Weights of a small transformer language model.
Size: 12 layers, width 224, vocabulary 512.
Architecture: learned positions, no biases in attention or MLP, tied embeddings, normalized queries and keys.
Training: a variant of SOAP for these matrices, 4917 steps.
Each number is 128 + 24 x the weight over its row's rms, rounded and kept within 0 to 255. Layers, rows and columns count from 0. Numbers have three digits each. The size before them is the row's rms in percent of the matrix's.

# layer 9 MLP up, 896x224, rms 0.164, rows 469-525, columns 168-223
103:090123134132130111125147135134116100148095166119154123166100143124107162171085112118132167125112142084134130140118111160158075128127127109090102136102128144130112082098
094:127132119099087116127115108113091160153117114138095138152115121125112136051104127170109143126125100114109109132111121136111152078109120134097142120130167153144120113129
091:176126113159080121119092115136140120167150159137109090097133104097134159163173144139107125119112184097092125093137125109112101115144150096113109140125139120115121188146
097:131146106099131131132086116121132128128098148106107107153122146093141102161127165109107087087108086159086099113172101111100128151077057113141155138112129105187166118123
105:113128115117167160135174125120083182141146064139137109151117077134119093095147125098159165126089139128167097148126115144156110131112127126124113140158130121107142093127
099:113147156142146121112192081114088153146143128144129085107124123177109109117110123118147114119135136161124108119122123113110111147093142109125141116121115115129137150101
102:135119118125119108199115184141116157152086114132144124167107132129110119131176124144139138133170110113183091104135097148136097085107119145114123120135106135116123133118
104:146116140149132146106107162125134131124135140118147124163142108126136127140099114152126115135056124162117109101123137125105148155108118150119096138061149119122159147127
105:130125082069096116090136120153088163152181139112117130116103158113100085124187087150158106138127074148139134145142088134093141130135115150137103144136140082101117150114
099:133127138114141159143139141161140077145171107143128110152121139153132130143143135120156151138142121128133185143116138144162107111111173170111104147098111165107121149122
102:106088124150131163158126128122116155162135115153130076112148148141167148105137144149132123131095148089129081146097117146125109112129157117077092142134119096125108189162
102:115120141151118088173138152145145162108137121151129115119135112110112142092128111133093116141138122115173092132110137121123106169114087169123101155129100131146112099135
096:120140121132140165180105079112115136129172120160151106144154188101094111126121102101179069122127128117140138129112127122138120124144157168167127109123104143108134117120
104:122126112085135118136141111113146136142130152133118152150138134118122160169140150148116107107080157131116080129129140142131102159163157087117129066119097089132160118153
094:179091112121122126087173158084094115158105136176173138132140069180121109134157137109133103150082155118150143156128149161128138104120124128134093149178119163145133143100
104:096111151179126100071138169141137073083095140128136162116164115146166151084117150161140137133130091120138125125134144129130143095109104109123146130109125141128166131124
104:131139131075154149094114136135094134158162141150165133089162137122140141114127103132206139130096118123108117147114115092103099124150126106135092134132110112115094091147
098:125180088144114092118106113092096104118099173157151114122138163132118127125146156117131125153167120108114144144114120113106151145114098140132180150132127102140124129118
101:133149143135083143134175154122143113129142180115131154127053148127111138136140143144144134138079125166166131095094109134145123130091139120163125069134149142113141144124
099:135092116108124140140105172134113071164106122108124089156114151112132151133161129095118095100085122131094117151116155117153163131108122129139178163154097143109136146136
099:132143151112139147123177127121146106098149119101106077151164121141159106174104103148128143166126129131160122149133112115105152098157122123146106117100141089124117129134
091:119100141166138109131144134110122109137111106150151114137105119149100149121130165104091131134122136118118102100117079095114168116155057100117129127157158133107131138133
106:123143113097112107087091152116138103125122115087121100087169109079086110124125134145155124139155108108114152116109129133108158101119114190128121091144158100173164149133
096:072090160153127122116111126135101130091113137143091132116140111138125081169110118153129090163108149129155124105148107143117121119120106148112175148093213165152135115112
098:116102126175188112166146136128094169129160152163156092102137118072113161086132120101131151092114122101113142097138084163157171100146106105137107121121119126130151149120
099:118160072178107153156124154152109130110161131133070131089106147077116115140169118147137090122096111072134128088108082096167089106141139115138103133156133161161123126131
101:131141123117111163157092167134097109110124105120150154113124161134117110104088161143116165093125154097137125136143095161117119128120086157117141114116127161115116141086
106:148100128144149157056139134150139156121109127165163150140149130094126112113143159080149118159125125106136157105120122195084152122193106141130116126153144114111081124126
103:138124095109168153115149129149159087110121135136110163196143148105138163093126092113136138063131136163131132128111168117132157139123116119106171126149178117142097169085
095:102097124155126115182112128107102076159135130133158144102144093142131158093132114135112071125078197105110126129102142139119101134141142185092104140093130130134126184104
097:147190138146105130089135103100099141110124147181137157125122111082153110137091121099164112093145127147108094120122123145166113142100130140120105154083113152077116129161
097:151128112171200096124147144122086129104114149167131125147099158113179133130104096120114121127141080131130128168125139125130115164192130124152096125138080106120118148170
097:120123119133089170103105125123138116151162078112141127082103128157099095170112120127086116154144170108138104101096128121133103106075134122142124160099128105133093114178
110:128106129111131125139138109134134117177162067140114139181159153137112126095122114110114132126118093154139156137138082144128107142102171134132102096110171127153162083171
100:096152098147140133152108110164125110088141130168079157109135131071148119137111100164116137166147112075098091178133165142112108128138169124124134138123131145118093131150
098:106106135141102165155108163133137142132087155139104087124106103147137115121138128087140123115093141126104108153126106129154181119119120141160126114079144125149149095122
101:106135106129170121090163121119135128078150142123120134122132135086175080105110137119129117140145120157168147136132133122153124145172144114130135131132136147122159149094
100:111160140128129133103117131122160124110117106095115119116124117120101094105130121107135125166107119114153123087089155134104106136107100131135138146163122161159115121105
100:087139135148112113166168141147122103141113142109171125104183105095110157076126098170138137105127116109124145132128098154123122107107113168089101155129140139156117138138
097:103112116135163100090121136109127172085079148105136105130123138092132092143128111083158135142135123154091124161110155143135142153116158151100132177136115110134138162134
097:102182115127146133139177093184126118094154099093128084120147177115128116133118096148170170120099133107141162084103092139141096167163123114114104120137155172133122158131
095:135166100138086083125104143094106133128100123117113138113144141108125121087117190111109126155144113143137127119133117127128134107105153150134134150117156131107127151146
095:154167113104102144146122170130163090114147138137143107122174120126117146125140175090117137149116126133148117154170109146142112109122077104118081139138135097168103133118
104:149077097090139136134102129120140151090153131107132139165107107114080112105171126146148078087102141125131117144141106123115106123122150121140116153082132154112119147143
107:108135161118133136150143115156138118144132144128108115126130129165073128153154150141112086119130111138159154131119134171172140133138143154087116089093147152143168105099
101:119131091161126129132096150127093119158175120144135149130142097124105114115125127097084139065123154134149157127140130136133118116135108177134136154070129137127125074136
099:124165158151112114139102135183149108121079131072147107127121134161113115128127135162164133107090105109121153099141169145126162115134083087086141118153115126176131148138
099:083119102130132143119131110112133109101136138125115137115114153171126095142070137151156135125115148105111171169172158102146164140139119095144086117137112153129114150102
095:135130134124098140091172078150124102132174161150100098105129100133083139096127160159088156132092143149148136151142139167148108152107131158138124144122129137123122131165
095:127135133148124174126139077149128084157135155115117111144132152100093129085113186124126139106089122156118131129122114141125133130110095173136141153115142112106158150156
101:118116161148149173121149137100117135109079085111117159108132154098092083124097107080138142131147106135121136170093119059118141119092092129111120132117109143135095130175
097:083119122163152129112138125174124107102175131168139102159154099112112144128143088125182137127139142058077130061145107115108130139161135151127132124144135127141124125108
102:162150145142122143116082181112126143117134101119095132110113138127112163168101167136128102166122163075134143137120132139096104098138136143110131103170124132171154073134
099:127184131137137128138166168154132159096086151136133151086137170148139132126149133113124102072128126155086153123127129135121171150119156091148109127124093128133098139068
097:140142093115141096121137150159128123176110123127124138050130145087077140122121151160132152109134097119115180117181155133134162175128125125157122124099120154103143106140
095:087093141142109174110115152083096186133149162141121088115102124104117071071115070096131132107139120151142116156117141120140126106125112134147101131131149119129128104114
101:144088118133103119122151127088118094133170117120154146113133150097122145157140130112122141129177140119168107100132108136110113100129127123111112147164109158111108149163
# layer 9 MLP down (transposed), 896x224, rms 0.172, rows 469-525, columns 168-223
113:122131112145139150087172085086129114156085165136127167116120116159089164111132120102156109134128136135116147113121109106156098115089138113089132156137086153125122109137
101:133127137130149127148063161104129104138131142109161123143107135115174170142091129124131132108136137114127173104117169113123157176132121169125165136120123113102109108186
093:126143085105092141161133137082145142156151123130141150143113111149158131120133150178145118088120166148135131143100083143154075111136128148117108151141112110156128083151
087:156111101101140139136108143133127162125132105112086162131183125143112120144154147090092129149117168112129135100124159136133133145123169142136155126133115127081081125149
107:136159148162084179142145134124123083134167120149181163123117125121121088162131111119096144160137139093094117142078099157164095099077126118107120143129150131074106095147
102:135099093118131177135152174150156101121107076108116159146111111161141125113148103141126117101126134154112108157160148112135119105164132175109129076094089138136190116117
099:107132122140139104159125092074129128133159098104146133111082119111136071073108107138113109144135114116184153121140124132091185140134137095146117146131130156100109130122
093:088133144110134114159186151075105117072108132146119104113141116129110116136169143092117150113107133118143196189125128138109129122114122091086105130114127156113104105110
103:119177132171152166148148164120127126120122171111143165163138131132120159117103166122139129145158150122119089102112124148166143130158154113171135133089093168119131128103
098:116098109124132125145127116080127132126122105108135147111107148128129128133148131154119099140127131137157133152136140118118128118103104189170119140112108138162146151172
099:140128154138142129137118120110099132117127114150144161151121119134119190144143136124101110140177080127119181161147161142119152125086118136144144179136100134113147123106
100:159172098103119130113122159072091111126094112163112137122093143130157150117094134116129126151123118150132125129147131121104114141125137164175148108158119123130116098141
099:128134167121134142086128171107114131113146081093103104131108107125124136135140103122086113116167128144148134106145122123104140110078107198122149180133148092120100119113
108:122103086144098113119115127177079117148140148065136115103141119133132123135087161147173093114139138096156115107106125122131147147141125141113138118133124102128109090171
106:137102158128136088135142096099128128123137149159138121120145110112138073132085104122112134126155081175141104116121133131143125148115128127091158127105141099109136162144
102:098105165139129110124124161186172137107123119156125133155089131103145117166149144133120090109115151142145112125138068146114120108124150127114142111101125156131133154100
102:150092130126119137178123141168153138104087136160135143131130123142124183119136192102116104134112117126130177144125113132096136113111155087121146162096136092133140057114
093:136184087174123112118120106107114134098175154147164109079135115113132138054098152146163121123072129166117085128122103097121114150114128144148099129163130125127170137130
100:125083168138144088133134084146123134156143131098153081158130104105137106140147170144128142148135129139130145164185146129122117121170115173108144120083139144103124167136
101:155134074111170101112118161151139094176086132114110134151158108160096129178117121113150096098115147095150157145135174113151106111134138151140150160131129120129147124156
089:130151121154133140140187151124094132141167139115151141112160129108117104107158116154115162109121086127107122157092119081122126129148124155122136109141144128132116143134
094:119145116104207126130139115103115119130159158107113133146150078104105141103144124124161139151137126136125126108141138125133112146152105137104120111115105111096099152128
102:106137136174157112161143090132140117119094143095137118165123093106143154144122124162100115101137144168142127108117101129146178136143157125142117146127117139080139128148
100:106143100145176129179141095168093180135124145128129148089134132127118135119142155110136157120128163105134166139146150129121110123136123157139153156154113120125114147159
097:106133101117139096153133118134072167158122128169162173110114113123098144111107129120139132147155088087109127098130122126163147158134130137122128115126122169190090154132
104:108107131139127084171102123141148101125175155150122173115134174137144102127111123192144149094156122143118135080142114155141099154194177107091129166129152111144161107086
097:100114084130157127145108146115159132127120120098093118078090142145121080129122169079083136145142128133105149108114141112141166132143110129125125176159154124077142113107
099:124097116142083114152129108118136119128117105091128139107097087152086081115061157124136096157100140137103125109151104129140135130110174137087136111103158086154158138113
093:128141117122152157154111129100121093139122145122106104124136097075118143118114179148116194150174090139101115171156105105169142157107110108133195121209145099143104141161
100:138119082114142107139190115138103130117137123144179137163174089179121146132139128130134079102147170138155140143110153140094163116135121094103100128110143110146156117116
094:129141147101108127153112174120109129104074139161176133130099090167142166132117143118096124131139100150137151144098164117153123114147136105109075122124119171137140113151
095:128136095148136133150146115106150134143100145122139137091133134149120157120136127132154122110137128150146157145112109155113135107102143125115122162160136120148159145099
106:128103142171083084116114146156128131100105077083106153151157143113136134149136141113147129109155102121122081127145105146157094120104141149116153153126082134101138170118
106:127157099154111140130129156101145121171149156121169086123113100130175138133114118109177128106156136155121130108102116126126079125105108117107097137098133121096121160103
099:088143120125138124129156123198107135109107102105174091087130105111111128126141131163171139118111135129098106167102118113186110079145118139092125135131125130073136168107
094:132147087148119098133101127200148101073141103086126130134086135151142161109093097132138102123103160098155109152133091152101154190136172112123115158144080118118149126096
103:123106102140154162127105137124114131124166092128159176132086097070142157135163128140067125126122102127134146166144152155091149139101150134142132128138101109139093119140
095:114070137096072127092112112123126137102163109128144109131133128124113161107134121127122106186110112118107165062144181133112149128116111144156128137126126130117148119143
096:149112101080113170102101128114131147145153176132123132115144165169144161138096175169143141124142123141090144120101125152140147079112159131136137133131096105140167147091
100:141132180116137123085131091134137124151158156141105122134122076104125156130115135105121136145101121134129151107134150122079138146114163120098116151104151104108132120099
094:123128126148125134145146128135095115105120117161141108131099116132198172140126107147091130101164145157110110161131127134144105103141122125117126109180091153126145135146
093:111121134162121122081145084119100140113198149111109127088153155149144115151168102122128114089110116098145102113088133114117168150136113096105125114194110185161135167115
099:111157102138146107136139159077138159151151103171180143130130104119127129155130127144134128135153134135147111120184138134107105126084134093099105129080140146124123135118
103:153101098151134135141118137146111121095132155142126138093157136098166105098153153107125113125145153160114091142112125169135083122117101126146165152133155106125138123121
107:119112148100083100114168107142113116164111179135115111145170125099141164100119146136107103108123152113153119150110103123125146145087115141089146155122142124111120117129
098:175158126122169150147137087114188127104127104128149154116096139162140127108131113159135103166108101121130125154119106131151119145118102122091120124139138114145138173056
096:133097082140118125122127101114112102120146088186125144142123107160147110074126103095156141142148140131098079130140178106169162142123181119109134154106126138114156116105
099:160150144102104080141133120108125121119102073108135135150100127100125122109104121087120160103113112145103124170112148122115160131111129132130160063145142103130158117123
097:111127109099133117130129132114134174107128145143129126110133133113105102125105141127143109132127133134194126128095175102160172145165111074130129116142110122108160094116
099:129152115148119128134156166128120157100144148109124157177121102129136103122142072105123122148108178087164155130120083122126158104123119084129126078091145131146121132155
099:154094097136129128153126125167139140128113094129147109168131136120157125140111133084152156124079106100115122135122103139133147108173145150135069128149179143145141129119
096:157126118129151121104120126117154137164127132157088130145111169126151118148174127121116153095127104125164123110114099142114143103110109104141128109121123144114078127135
101:115096081113165075115139125119156155112086134131128100095109105165158081142131140129116158111094122129124111096111117132144158133069123104158111118120150104125109154068
095:143164094151164110130082145132140149122116119170184118145134098131126140136109144097152122135125120125107154104114155151119161164150153134116146090113103126121136153172
096:131148142131154114146119093103142106163129095113134114116091168181089139082170127111115108172097137120162139104136094152083099111127119137112113152128155164159140147096
096:156096138127134173085118105122119126144118126121102131085132091147164128137101113150106167119150097102128119119188119141111121119112102145133147126145120140087165169174
103:142097123151157120133125150114096106103097131118130136115155131107133172181120144143154113103176119137157119143101130111139061141129079128139119191138112059121115116158